python train.py --head_dim=64 --activation="swiglu" --lr_head=0.00393 --warmup_steps=200 --decay_fraction=0.73 --seq_len=1024
Each number is 500 + 50 x the weight over its row's rms, rounded and kept within 0 to 999. Layers, rows and columns count from 0. Numbers have three digits each. The size before them is the row's rms in percent of the matrix's.

# k: layer 9 attention key, 384x384, rms 0.128, rows 374-383, columns 0-95
# q: layer 9 attention query, 384x384, rms 0.124, rows 375-383, columns 0-95
# v: layer 9 attention value, 384x384, rms 0.235, rows 320-379, columns 0-95
# o: layer 9 attention output (transposed), 384x384, rms 0.296, rows 320-378, columns 0-95
k374 114:538502476470415552481499467537447526487505513518509495465495428525476503449589443579425546508574498468507468513589584481567471509518486513502625449520421561541530516548479459496497540513523562562539546446464555540555517509505461525444547500485464551487409548455483479506469532523439545551
q375 107:558537513490420468472537456528461458504485519560471499529462456428571475504471531443516513542457542514430470525550566553499492451515564404441489494505501465507472554521523504522523523517521487513398457524593507479531562440502523507514462415481473539419548501470607492440478453577578550534
k375 113:477535539391505443490547423540515431579452480612425549496488579450498526481463535510449485596510541448472534423522409525484463523402514531428552415547452503531461508536448492492450548517610562506459499522567581480478508448590452458466502459454460433508517424472443508531474479615532464499
q376 106:529510528399473461578463544599497600427527472491497516396546468471512514380490505467518464564508527406581599545525492527438490566420462514471534512497448470443515421497518487519529414543529665432535555443415469579541445474492416535541536517459485505450409550500498521415491578482523532494
k376 115:523405524492410546476434498502542407543585439410535528435474460479491371427476514420485494521601542498532536553521540585554476516498479508410480498522549452522503513503493495440539420440522541473492574469563567440543487491525462473510494395467426452483451558483446487489528456507470526461
q377 115:510469504435529555484509505494567396509473537572525507497469449504522529545585513476464471512613458474471574535459430543587495563536489438522518425578517431504479446513403506508411506461566446508519442489547546495504502423496505420502517541498446448396498482581534609516505532563574428554
k377 110:548373417469469484524457442525540487559550508565455437431536441586475479487568527449483490542474558433558546496411489531402558501432432559526567569527517468536446523443478411493455469469448489518625527452497516466622446439537525485514487539515498508389450422444485527465456427547550525569
q378 114:552584591497485506487470459522474502458549442462495499514483505544499522414508508387491540461444400529556500550570533549555486534558466580579513431578431505510511507362480525402471474486460508546497513464448469607504541562422532508469539567534506479580550433526549462459496440457488471489
k378 110:534518468491607516427573513560445595458553551538445522464503484436445496476561487563537478392462528576507365512536473461538547624557522527527471503526505504457453432424538514529560535520497515504500526476488491596368585542535571537512422463527514474573542513467390517438427429555460475401
q379 112:539563628577514552433505461563533528557443467392481561412535509510503483510544498472481469560560549507513526445523424505574527452418546591515488537547456530497519460531513463611504496451592529490526388447554501491464441453493549480531529531416479469513472478408505414546496531530538505490
k379 112:480478510516482533465475515481439515470558530425449503391443484490545490531502427530528537482548466432513522520526520408588466581413432492453521531549435532533465625424507482496563519519497669513522469419506498540502468433508530613512518440438463462456511413456506497432611577587552474535
q380 117:491515483411530454472569619424446408538465506495524597522440516485397514545493513486485473487471476560455473464538510534543601550534576494437554471593548449488438464547414502559530536485516556497433485539663498554497446389539477571475551509470515401470518466582463510535450520481528446431
k380 113:538559492432578513565490500504485525504535573570559499545620534539423435404467491493508449450493520553496576645489518611482527480586448491515551449566548453522526523448483474405527514499454487571430532440615518494453514514466479511571512518496518518571456435414490502588587565472625535458
q381 114:462548472558509489502550537572509461525473507456547524464545511449443434491543570534569518460476478481539556461553525475449597485552546431463533575556494507493493460491445517572501468497523448616467552468547437510516526472473561431525529613568384456518428529477458517586501486500433536501
k381 112:479445432543419567573475554487418510540496516520508502513509522544489466383558528566521478518518511476541537551442523548470445569509550422551441469452537484499488481528434514531410477562502461469426427551517535522558567522539498458528430540424519478523550577543479511531509449575399407486
q382 115:508438445471536518623496509455566504514558535524485496478535624563452586515514509419514502540489488564564556465492529491473449493500482539525400607472561400470530544466602497428545423477500421492488488542640553495589433515514466476498497530502553552523464466455473548499551463552548518561
k382 110:438442554458500493505509478488556524507522466580484519528496474508450462443464488513485462543506498516458463499539537495461532611437495502386484487459393432445510513376550487430503525571501509507479571639536589590506468488409422512488523508488519492552431462429444601457602499487505453529
q383 110:609517442412560474529487538465437425493471614434434519540474458580430511517569483531555508478532589507444405524509579475511477507526497535459462431527503580442549541492493523536453499453420519492520556563573418483516549466490452552462393511450488495452491548546501440536583446533545492504
k383 115:518482390466516528390449527428483600599510462567524519535498533475520443489516462532577617516443518556443581568540458432523502499512521494485567499361538487517503497480445501467507577444450506534498544467507525610505534492564480430479428560489573454542513471522464438549511498459523454576
v320 087:653492492506475461505470508466548470511493420552477494536444447568450519569462469597527563404539557479531523654533497499522538444476442518423444527565527504604533503549521580445400459397441508480486423535546551432459490469466451538526496476457508565568495519453501424559474444482558404571
o320 089:434447454510525458480530461468495493521535451449429493533476465522476482421427584481459455527574437435610579374516584446427447497549463510540543490482471533570507428471502486465480548549460430460545487571559486524559486464446473473531396465544432464592562514443501603535493464514389558513
v321 095:548465521510430481574396550515510570601493460593474548522497463492446568424527590544445533473539565479504441472565558475511457547468523571486492512517548511494499433521448463483537473457475493475479416473546509537439524499512600573563546530457473486568467442581483422476452416518545532558
o321 093:505475509513444535548483549477485475455469483530463487487554407467494525498445489531481536426475512544617540419527453482472487478528525550517504560512513547536514511475463514472410459470405502542533498465462437490532591374484479507528641545480439527474495548558398448464580424617462525495
v322 093:454459542490488496499436536428576550584506407468559549457487561522547459522517482445530448429501491513440466488477417490532522530531583427537513542438508536434491608435500470543409514486529410470418534404464543501534412521525503448466506475544449410412550418560531545503477486522445529407
o322 090:467502582500558530547473483616568467561531455499488468463448411503448589508438515499437509459515435354518469450428432560480491438468521448422535581486580545567421501490425537459479473553544508489421544449488465546624477520548498479501543559530521463552456389530554562494540489463471472493
v323 088:519460500579521564496518451437507530402386431517533497556541439516571544529496483580555448520450478462499476482555500449532477569470456542534428531548520497470468513412481468488447451614550479490467481563466460491488522491513511464503456496606471477424431464497537526606520567510542441483
o323 089:541537656586601491572508531588414542560547510504499489515492516551586493507595585462545465505520423514537514488558573444580564521469484518525611440474569524509520517552424442549588555490442440545498684458461462472574549518452544462467585490468493583490422486452478536511458529583460473487
v324 094:500436443469502552494492465552397448523525502425396451489518453500415530491494440368520467521479521517560511480544511494536514508554537575447499543530512469476517469563442457521539546482508456503512520447501451506453461455501588550526590444517486570437482536517490446466491464563516460490
o324 096:604470472469552546509594483572571457414492560467495410483490613462477463586562437567628579472515436551554444505470503457534529497558476499567440565560525557437483434513435562606454518445456469570480489496605513440436512534511450533492531546478571483469452479502506418530480474421476424536
v325 091:423504510566510430515491447463563518477447495483462542537505490489476445464459494431536485444528434481530479475500418486521532539513493513521484395454488491575491517535542559561469490570548582508501571462535617443522551431589488495471438481520419642584491475510550525423496590540402491502
o325 095:502472631415579493492445406420455583489416512486470459471494448529399473483497371543433470570553524463491498543475484560606473561559445504499404469528424448478546522530586534476552542471552468474515476430536498528477589473560495449477455520580521498548497478437591479416453455552562543500
v326 094:489483442481542626600522340550483473440556474555447456390423551483478454500585608492531484556490518530574435527551530439440559599441477450488433563438398514462539574551482518485536567548489578559470518469527477548480489523455444506595507546499399564497497474490485515435461474508503460465
o326 097:610426485462460580470622449538503459507469485568500521492469592498361517487547487482555486565430565493541437554519489432622483522479508507495564508498474465539509552483485462566356491588480470493449509521468555506518498547517404565521499437488464493434505463537487495476487448600541502557
v327 094:593519436556429479430566542475434538407515546441522500417530436527464521377547530503663615523532431521541579559487534470516476438568494495403438452509449480509518388561471378548480482533516537513410571432560474522510488540465469498543548446442495508532475448515483516541520552503552531472
o327 093:529489545452543528429459402594447524516486487448496549555423490435420469465513545478530488551485524466496518560513488518533474535522426529520493523584490495509509507548565516555461429426451470407555485523388460507524414501501435444666549480551418492522538440402471441531534554459584470599
v328 091:497459443496475498519622492437500452443544529470482524521536523574408434490518498507413571472561351501401496493517538443508445636504478542533486473453469512525563540479384537452503518559563513459457536419497436543569423460610440563486563507479573545445508508466495547485527474514561520538
o328 093:456511584536597537571504496491431535475519576574412519465460515526390454609560572525520466420567562465442445506541483486504459441516485484554529498466484564482577566417439468401521444576474466565484477490454584531561424579497498450478585519507497531549506554423487532464483492440556485552
v329 090:566436460484448492472494568523536490473520513429473514541516468456536475530384526402454574479570524571543465500528508590504475585411493364398599487513527564500532459513468472565441428533494537441574487518560540557613448450394480553518566490548505551469500412492548495492492477553504574506
o329 088:503456528473463506482387515562349445517487589441396484462513543459527442487424471529436515540516520481545536506530504480540519451507465446576481497528560508491481480456427563609542466472437478500505457477564558515518497493414480526637472537527440568442531548430460400470513542515440546416
v330 098:450560550469549401471539501434541462518534478394389546511467532433445462474464386384538503560653588451510422487493501422582482519478430606569562509591538565471421511528458413550424441482471474467487448458533470620540509455533423545464431561571442515464462559509473567468458544527472533443
o330 100:500543496492489483607590444480555564568625537577552529593520533478493409520528507499559573443553533507469524553513487393533570459426514523504577587504564530485536502443498542568556636500537492473404511421604416528445528542398363532441540555507424667513489469535526557537529517462438485552
v331 095:566546532428510475520512460474521430427453544491591496542509420430394521585540482471448524529515513484578538452523575619491536539458451473429461509485561496503506486496489478474521526541548549538543435547449539509479566535448476495420528538502533474445491519556410546493556560555459507403
o331 095:620477477415510615568449633388479583535479505538530422439548462486569492495521523413432498532537509478563518474529429492438467377521499450426547530594514435519543492468546509497507477593449588442557507418455516527472483560476472426506494522503374485483479494508506476505496540481576467564
v332 098:508427529511447506491510449588471491528485495507494506557491559547503408490619513593496392459512566390576468434558521460455454566485465534506523571490497497465428503573447441407531421580536523508512465469488560488525457422508509485508455505449494527533619478622504526529560567583429535474
o332 095:499471458419549480543443537466497449542513506439674493448505557506485495502563500577516444574645478494510393461498482550519510572435476448521486504528469531476533513449518533437559563567479540411455471520501486555482543512492418534454374537491490512534523430623505529542535511527501515514
v333 099:558436444511493432481473440459412462470550489534547534474522466522513487490535452555513437504446472565485441521422400436429579461446494574542525520598452555504491552485344573572518517531567483467430421512534535429499520532481447468517511522465454440562529421540564460488481421514601518525
o333 098:507470455557481426437525396450555487481399538461501557449525453483554519456548496471480468423477540511613325481529519406578513562458589531520491495514428532456501493475498456581623430538419541453524525435418562566559440487470568479519512479612496462551562420434507478522496511375513538619
v334 086:552472472549482525527527461480492469454506530536542482405472485545379517422556553466458546465551529401509476453572439465471441513550571571527470481497566521497583560557399433527529374504538589465576526523486473463457569518550479457556450538463598507428521575486478546567570429530536520465
o334 088:488531479544523476461460484559461396543475518572498504427461425516449511511467529552647446476505484538471461469501502505445446484494572562449503526406561602396469438531481476529542436616594552389526485567387596485547541503548530627509600436559499536480449404399583531511546514479433518533
v335 087:512542464501561503470463369492501411508592495475509468394490494494506546474382412436431573437454515513588529489560461564562501472489461481509511421488544483411437450458500529549495475427588511495578529408523465521410464611521498506525536489474524428530534523415480458437504512434470464610
o335 087:493519434601564543436454484520539482431536551526402537550544473467482422468574483468568602473499496519445497587531468521506480573440459457539498413550428467455525504587437510467529442467588434586548521456468492496473421499489506372559521464532548484558488559543431479497544495473451561516
v336 089:477401501405573544523495424505514465453524518504471440432438515421543459430555479493580546476543580491492535496476460489535508522459540467564537527470422480455563484462546522431468427506511490434453388414583483417454589566468491500500477565450477550519479471451426460536566458602452395518
o336 090:494483456495444615462545471427499386443539517521457451520430541442519439488431500545538444479442549497434451487503550447478509445516607450578471445488477469484491576499566544437503462512546448457549628444511504513432451595420408498512523495573544527445495562437538470474488508482469556635
v337 091:523523536542463469584507468532575502546546501539418507506373421527461535582519479463537479541484483529474593449458531407458576579389537542560542527507503517530494505515528510594434472427573535562518446557442541459491507482517520434482559523508592519580478550549433475481441463379536493549
o337 091:601449514633479441395489528535524474477509585528527553467534470455357513406549590435448517510533457557566559478510532470428543457560531471518445563523476507518471548435526509493507443537489598545516563463521504602542501468493444434554573548454513544517491521569402492484498429504529534552
v338 093:456438454431473464477499504505533524525558501487517523474425532433502479429549444539471488448437570494540519519593408492523516591557472571519555466534397502631453470442614518489466476456583539568540447490413397541492527468475444465573501463533476468515469530502413577448535414528547540475
o338 095:538585539451550544443414527490488524459515513476472568499455530543454531487499540515533400435461440495446552580541524479436408487500536488570496487406517569582402466508541474560464561480525551503451527531482559573540576531466492414501538445505522495474596453517505457581487458557481511505
v339 094:466494402510545436471517501483430519561473542480546482593551469559532538547479509516385462465499513431507589523417417567507480492453487501503443564477609528470481436465493514507479552568489568415604492615568489415428551478408436588457512484510481343441500557537529502571552468515523418547
o339 091:472567500580516466462431596475482423663519542478497525547440559593468489559481531467435476502482490509519519425478564531464425532476467591500491536493471391598469519548466463636510513469557511516553506581526498538458485478448452455479452523484486420495500457515479495490522550479476365418
v340 101:459529499532500470487481369514437534527546526522498661460480496413467583523447520510515476508453505544595484517523475425491518487568596407515525429484393458477601455487514469543525482463497534491547482431401587571461476564465475429509544463464510406558565478574507491485472489540524487561
o340 100:458512571516500409482423381536488484505440501510567548464490576474474552496469489465382501513483494528588436489397516458417486509535443484604526503507442415489477557536547450535527542519531481449554499450483507507515479482488522591544613446424529511412511377490576541444445504472515472530
v341 094:520486475548535504467442369476578434446431506535502504444484460487498371527445449523472537470503505493501514568539554540608522526617475433492490499547504521497460557445378445508486424473491494541480455484434408561516558557506442486597501502566498505502487547459495460421519494488465556486
o341 093:524508537489450558543522500480551439463506447481553484481454427469444445494552481549516521508525459455572553511571459456539510404501570511506575500550481530550438442453470566470526424549495514562481493459467479498490663564418441545555517460500501507483499499657533363507507545557453473505
v342 084:491512542483483477512466578503506595524551449505488471446533465511447470540524506596483445518389541587527491542487467473515502531483494576510489527579469393565390563605466481487477450445570568498396519413463557529527469513509397481518470517500542566410520484566439372472522463539560491488
o342 087:529438521591509425513509500551484488483547566497492463489487451573537523641520454487515521448483429513539457492505559492544579474575491508493563519490510539571428620507509364477470479590526533440530483533483465485526422543507462460459465361529545501526519573580469504548486485460500478518
v343 097:537530469471473401567454509455562488513609494496406444464508466457650476489529548457540492456578505625433522566419631527464390498419496501458544505553484623512399483525489539427543516492497502480472540570543407514444462504596510590545452491586466477504515483460531586493456595453512472542
o343 091:531428460441434571478545660490567477461508537503531503520484550620406456483467592546647498400496544488481488576449568489569470490484510517460462580519523565472517508465399463459619590532525608540513497516417450471526496463500519568533466501552438517567499544571485498474542502491457577408
v344 090:442529514517532544512497545488496514520542409518461543427552456507519538414439507599535414463514527559505543498505573576522532582477504525539481485416522532530389525485496467499521512456480502506384514552531511562543448515467538586560469508531435450502470523500547433515623373493558510395
o344 092:465537471494485519555520459496579482441589442511503488528529527454469446442463594600583485441560431584466436548506522516500469430511557492517534476478446584512462510525531513506475521549543576443472539489496477434557459366623506548481505398541462463445563566517518486512495422503565503463
v345 086:551529584600537510493454452550519465473536552454585474489510546552486542552579595569567525426438464458544552437489497521456414479361495508497628447457523494480670448497524547461453610553542548602491508429531497524551552572472514405466437441428541477526496486468519584516561450433472471498
o345 087:506538533554522453463509452454521473483525495486521484493475437505573600454458604481461505599572444493495451459485521579512518572473560455453416457583544487420532552506512479423474452491459487501552506509478478520512495520481502532423532467589548487466514549554580517473439526395508463604
v346 088:501506390524472599467583475515494468497598441440454535532500564463450477418503391495448438483498522577572536541461622510499466424462516495524555575532525542339491482498563481573471481531470485595520454537511514529500559458565506519511459436497493515416506501479443589412452545490471598474
o346 090:517484458486524593450592540450501497482410564424519478466529447547485525536486419522538491499439626482494455571460517477574568530436561462581494547487522484507507451387561489453542551512540512609450461544560478478414538528472405492520624494402495443434451540493493553548462479466507477597
v347 089:540492511529515567401632469347496512425489567524486431536459491468468527441499507426441454319481450448527569383479480474531396479451438485493477498451534466616574521479496416455442440491518496444487551630632446495468437508458415446546476463406404532492442528466501517537439558502483490426
o347 092:479507518460532472473469460491613555376533418559448520458543590478552532529449577433507419424442571417544556402555577535520442504546551484525505495523554456438532516453542586454565448504493520457556476571493442473473507552473388582568418550513486500612488585507620451551511572519475501437
v348 093:477458510505488483498487469582539425525595434529516506444520594530511484513464449499517428552484410467474530488487550530521475515510603450568569476501444551519519416395499472420463479530483577547567428514549535446515475553433511524550517526535539505501465474479429561561490524547410488557
o348 093:507438448482521474514492473478575483526487605472526516475504602462460418372509458617554518571414558452513453585499560513451481549458426471516505485388518520554506500481435522566545501398556514481463488489519531506479489573505559462516529507442558499389480446544498550518514429412499546518
v349 089:480498559469516453530529503491506411501455521478532544571475514535456566454513435467540526414531513496536529428535403507457540520449464464506522531437502417561469481531401506518435544500536476564484445539547451529556486497503511547496536470483466501497619479519464441467447502565524482518
o349 092:501459458486435491556453459477477570482539510502565441593398518421518511540505430593429495453524505503563584492357457460476484542513435488409570578511458497496448570508436511475515482545491511496479489464502575434466527598517420479497546585552510501514462447522499473532519574445593567578
v350 096:504496585555422449519533542415465457474500414550460510480447440452485549500505489547408498440473438452490535444494535479426498521423545459561528421527383436568492475548555505495499386571582551396457559548518449394459458573433474534421481403381437585554471559566456525611453417486524580554
o350 098:567562560515468468448406512541522509430488373479366594447540492514396503426538531481475477363466552504473545387501455485425532477530485505529493469449501513490511556456467544470492518473464387503519527487524525442526490581475447461512474513478560536568443463407536480471473471494478486449
v351 091:582458445451516494495530491515518527453493429427520527491537396443494465553572405506493480518504553417575445474528567483536573505587482409598551482540420507534501547525466508440448432609484528512453456491486485521501505569489472469446549540501500430503513584414450478570491454483549476620
o351 094:455504491520513470576571536546403460471569486492473640515567503465456480507521485557551479503444511528485460439424418451453514530505543470544558515496517451498469430429496426547538457468406452616438551493510489575497481502492537559523487571416480462497530432488472519501507467449457543537
v352 096:434581510561459497531447542490471507429527548550512535440488473490535507445466579454477487556486452469481487504493496533424455545565577434494401498532454552501458510422563537540493358561503552550530359537509501535586467537511440538473531387557531563477509480518505511476469443469484533497
o352 095:531546531456452435446469526503474497469566589548482474485514568497451551494497519487512517461416512486533476469490549530554473590425468505491498543483484498445560533455531475470503472473522535480548448483501427540513425389413476505517515461508422530511556430549484468481504427501487580384
v353 090:388527435492501462494445588529540518485387465500498447453489486526526423563482570452506577522461483425480549489516559501488572549428467523530470495530460499498514472516414518452469547404482493563598504535557558478478562490569426513437541495481382379453508508494479441494653471527494420509
o353 090:453507465421542456474509552470545539563491405458610534473476506523474439555484457490405550541586491531447534458417415447503459453449463368386594499554504473608500440561534578576614542493431552433368421559461526610420491510556518543539469503472546480535520579545507450514545499461558451592
v354 097:469522514492586571507489444582440459466445549532538495549585489561590496520532480492479477541358465468535528508491461463473579535493467585499508491546474438449458478498469593473454508457460486509509401566560549519465481467540513495540433567454481599536521502477440499524442532430521472531
o354 095:454546459435515495510516505578457480469545434474485487536529453548544560525539440502477525408574554524511478516525573520476552489548449461480445458463459524475497584477506471521545494407544390583458487471493448562436487397446614471475478499611489483504508466452469523450509548517571624488
v355 094:497491501504493525504496558470467435585493513466464402482478579455422444501564482566505522534427488579609502491591556486472493493586457521448457452535373505453473516548472365578531509492418572488532524503478571487377486455508474443434489487492523535513452585499405455479424587536467475516
o355 093:460455476470563593477496464516563497461473511553519425418524475436485531483520486454506496441510392486472531504473527466477493323464457516450526552507552435550516521504573458515558527503538580550512547541493494519566515473576380493500454485466493500470542511485459547557486605473390444409
v356 098:449420432494531448484500498518482545433511525464525545582543388422442516520487462463504474562510545528478514436525500512504590489443489475341540458486563575461401501562528455586498496460531552437523506478510551432506507496552415492469529566493507534488465541430424517476480489468444524334
o356 096:510502374518525490571556621544523520520565509511477555479491421480536503403507515487497434476552576506364524495451424454549506600415392426505498446373530545568442463527566472581541475498494563389528504503515616545492562629444484514513505448463544484504479567511421519566446484481427441525
v357 092:547507499403536513461529498556538484446457414583546477611505573507518540436561435486594570447606516478624437469510461595499621500471449454580522545531466566426563404528496509439455585491447471497458489444421459462491483481493548539481613522513438587544488514537556486450472488424504537532
o357 096:486501483486566523517463448391477527478586544657521508440513478445455536557495396487481554505539531435428559544477553468459460483484525371479501545471580534457549478517522486518437451455560429519452500416567522542573609478398352423522468444527448558460432498454478416497529539534487528517
v358 087:527511484551567495503507482482504597541523570518511495427572441522535509513486479571563570473513535371433396573463483527495508497557555439586565544591511573478442497452457523485477519481472453529520552484570501487552433490491517454560417541605551433609558394414519476565560521491395557462
o358 088:503593478627519519431493478499510528505544536448534469461443534453433472507521519587519483431664486472510439536456447539539481479481608510593552495447561461509518559469394489520473480501492408601500480409564494524542359498571483474457374512435537511521556444470440542472486507493496617493
v359 089:564519412509573483497408463492464573478520512445477501611505435505506506428447517520627482590455448635527448421451452558481587462463446574562516450473560612483448468482514493489514481489503547426459540400468418538504431518509471454545561532534526520533492439449547544611578509508366562516
o359 091:541606450536535540549534484573516498488410526524547580490463465569548455504518502508546526477543574485480485563563480550521531557466506498463550542464549495500521473459392490541536467561492500437492401612496542509418528507544460449430542525537492569453444499516387441477445474554535497473
v360 095:468523507406555525440509560438514485482456523550544459524432488460416584486600412410567541513510524597495511499553558511450505421446485562468466397527575595522521428450602429576573474488545581484468540491565472455496422580433495528542512550477449600485415529519547555459505372542438545431
o360 094:546524538488562479446551489489605506422485579499409488479516560551520477452557492534500501555443654552480516464497435485509506604520545458459510483549508423485446529500579566487492442434535488543555401527588539549447452538436472495542444487474497433581471493463432538581510458548525506465
v361 094:505526509474500448509605568562453544443527475456510525506493570574572502524484502533483470521523530487422476450480492579440465433364538475488472497513510582466454482509547512497458507479559406505427485483521500408458583491463519570507483569546527510481447536485530460502520459394587533418
o361 096:506492429525495523429549536472448492419474430524439526562530457546426501524405451499529473467521547502502432446561542520520450494401523620523587509471488467422543517502574468555459564509492554548542619528438483531415473585538531482484583471449530515558387447459387554454565432497559505552
v362 100:451402465553530494495486502521447391526476521596439595334449539507551570467523423441469478502463402526453456593390548511492410547414607480435472499495487533553552472479516578505572450511609510588522398504502505492510560510447552516583501396451447520528492525512624463512419477409594533568
o362 103:534574541574460489549475414497446399484487505434449577536468476494448552417492453434493477452451462521603362556453557441416515569440514446624468436579484518540516528512493540373471497419511515499527481591550485455527448591583535480509512399536519537602565456489531505489471522551559454440
v363 086:395585426463604427525547511518479516603621509592457470401521461450512607474547545465482472521465458449407500498488507499478530545570551528495568530481553491507501390520487409477540502444503514516516524523535411574538533390550528488420494447437442486564550518519486470421548433524493402548
o363 088:375449630547420532434545559487409511459497518546566488527448601512464566456492516492534494587447480496510436585513581480457475508501494549524466503506554561566468555474584456431506478519539502522487569501557560505530526535522540535458519546448489450493572517527485489463503527447483412464
v364 093:530517467475495454555521460455506493534454529471513531559480500524449458578509523523441493514532542547413553568631469538398508462442510506475509612561501524461457534583459494630561436472427570454457430551467522527422485527500522460492505500517435444472522530573388574569474563533499489413
o364 098:574491468410604467537576460458499453417557535485552508466403448554571438594448498441474531436571351486555519493514402522447585520524537507437531466568418565511505414436450553544469437473514468500422466517544474494445475449464469480512589509475382472540447546507504464546460595583427470504
v365 096:483444498444545507547417497562484488521428527435483470493521518544514464555551483512486439546532505499573437526530505470465591450506529465546502566560407552532486569475574434482492492474475558499434589467590513466491488532543474433555407541436553555601565467494396467533568506522522634520
o365 094:630587461442445460580556482476598486502402529381467485466439510478545444596454521595502523462425472609530458504494521441519459420480504508408511596443519455540417498402538507512516440542475447445505564492548427466476553514477543525460485443512586570558568420507549569485558505517523455650
v366 094:467474549435454511475520529531484500477541503510550491564515432568594517490539455546445400522493420478505446479481485534533483538458570483466531499408457481496527484446473512574479534561456599539465512512427516579553597539592513434452520430439459369476552570479520485522571444562513496494
o366 097:527516502358460501478482454548462580495511480460515437513480457514434511471516582479516430510530557531398496536521500545518494433552534525532543484481471558422453514452493502495509505544574455461534444537461491434549481525541509565478545472490483396551547384577528486442477519492457418476
v367 085:508448564452507536489421536460468571577531493557483440495494444527357398543450419583566545433522463488527496495589491503600578519559614452502488506476446467425548402468516579539520550470515475494413470478545500543538480427439508519464532476507461479564565497579461522511420510447487502577
o367 091:439434505366491398442480525462426486458405482526554583518519518420483448428460471521494535467435522504440522450536490479575482443584441469511575567461557459515528481543473612553489576535504495534489585464500486485541463476458500485574448483493507384534513479459503461460460440559453511561
v368 096:489472495528492510508464475580545508417466550630457560463440503522527517372474480506496409489576452398493526536519544438525533547510497524440498512488550531532417551458490616511550367603567519503453479449522515476509551560485493525498502582461475420473518530528512452477346488424436437470
o368 092:500444491453522491566488542534500485452566550448400576516421536469401527429475614497458489515473513492595542589519561444584589536478528458510398421398499542541554516377510463527505470516569539575447446511472557541538433464498491481533603502526514494495526488486496527491450461629532483461
v369 094:494365569502515351491514485467480518509546519493539510516401493546603532538452568500379445537529552545421492484486608512471456501448518503459513501480433389567392583401511464562499465531426455479518443537548468583459532427555532468528491398567530501500500506544488496533447479457501520544
o369 095:503496538489469507555462559545521584562493419517508521470506513485544519560523564533453485562456528522530540556501505437501480433446510576418480531433477527525472585494458467525522513469563549549542487466480558496481584467503524589456551533483434511491446478485534495478471487458506427496
v370 101:575471565468503527537519441574522524494518494431515496550539478459427506452513390471509501496415500452534528380462371409530530485542535561395522387504383485514534514546508451540626450466524568463412475510449416545525428534532589581538522509567447518559471574396494502442473475509471493427
o370 099:444487529558418511572520559402475462382481477464432527519484468513470485484546478481538539511395496467549538462487451530512423488503477487523512547487465527520508457534515565511549512460483594484383498460444493426560635490492486499511435443549468513538438547407488472517447462440469478486
v371 088:609516404492485446399538536448524608486540476474512543581485486447472589511418501571519558538559556537504551451522506539490463449514448559492513560502573487530509411576587437543496525363459515527533493551533460589473491540504548560458447461551566521514559521525448498458512509512456484515
o371 091:581511556499543465471537494487481601487500479495532484483386496516437458556494562480671494422488470409482493450447423471460457385443472636510511498499483470538530466557646536495508531546442433414568502506492493524447444543512505617576569530451488565445458528525569465550544414510504552470
v372 090:504508489448490511523534594525452559479480487580510556416560493486452532452553538507477441507543441422521499553511521613473423559576472497496480474441493651487446564487486488537478440527496533483554515488454474381448541580446573419538451474522438446562484536476534537549536526539627434487
o372 091:571454565569564490535500424590450500398382495521479542453543472452522437408456521465517491488553471562517514535492537455471585543557490487499542482566541514455559469517433477507508496451601439536489462521416502478511517546512567568456509470569495499530587441502473476530572583562519489459
v373 093:510440524458532491454548482428490429537489525540577500503511422542392603522580510556559532586464422562457539562404497429399523545482575499550466474519557454465500515433497587553467446553440419458571536499513479416577451526555492510511402538544457530558548517448514484534535397456532527557
o373 093:526397454461546487501540479513473458522500464502458499567496426438441451558489564566464495495581497539468582522421507439582475559547580476531459555520468481480593486472506444477471477439515421534544418552475591558610481458458479311457465548566484532551427473512506440532517549510582486503
v374 097:569570505504592481491552454469568450542528470537489385525485418505493568462468545532595543468567488484487586533546582502475583461595469480546527532482503501576374514483556502574493513422468488559519469530472474554564522466442485501597554540522558545462580454489528533580430549556529466524
o374 100:459476531481526465515548517441469516545459431517491562533513607496425490438539531547517542475479520533484460409565522655464527508492491471532511494562487392468492523588460506478444465506441473628481386431591417461540446521506543485525647502509552518397554549436527426504449570494477472504
v375 090:567569470522409470474507590500569407464620464563525461464536482520447554544589539546533519554543590450477462511515477520522423490556567453484402463507458580473416506487441482548505459413526581451507533512488533527382483486533465485418526493544473429429534510418518424489567434585541515577
o375 094:524475510587478506457432464545435541490512524565502392510483511481587498453569452510493424391495519484481416557451458486527479525475471518450438527601469544582490478516509499448446482545463501462462505451517509484521510520483543463486529605609525367475389485568478486514433386494475504553
v376 090:405479541488474550580518420603449438545497645507574489435477525550504402516534448465526521454509571431525481469549507556508474559481476427515490488534529455448471472519453505477454477522553535504455395489526513571478483454521486490464537479417537427497383502519495550466432523472438502452
o376 092:484444472425438518511509586527528435489467488521567508536515510434525437478509500456538496554583544571473389424485502500575543476466451475481541511483538582482555495492482512525515463513538489536518466376497533503454503579482508491478546496485537427539493486567452523434525522511459516467
v377 102:505563441499380522476480554523631539452525498513432568613595497522641634541396495487612519439609612500531444511507489505490450491486525480532583529428525497466468430510521475579517536526537534483460521512549451546509517469527531647584534565603483471432477415533511583537471524421495475502
o377 099:526479554491526557607552458438484536489530583447508547518492478534467482532423510520559457470413461513467507584590557514478526525414514464533547607503414435470504507467474528439517520513459393514531477465577473524545419450449502531531437528514423508525509505538487538569517443461480513463
v378 089:507521509486441475585501546449509490461536488527510462524470511447444486449505598511550501474442502468518535482507437597491477441520469600496594462588531479486458476424422474558537558430526492424503522525503548478541450431598551550518515560472527534542505635558433527597505455540565458439
o378 092:491497487470477521538489500473438492464483486477524468461527490651492534516527491477470436437532530545393548404444440443479481566488399551508564409513439494508415507496456546491436468554554615599493563471469512520571489499536448549477535625517465494458472623438552569509427466375487487474
v379 093:606447514540414479508472525480535517504539513560446446550413493471412560515570549458486384518512638525484543492570455421556567455455471472427507511482484572375450493578559457516493448505502469412530462471500451521520471437526490555442573558571483498566543541517436578392515498489541491599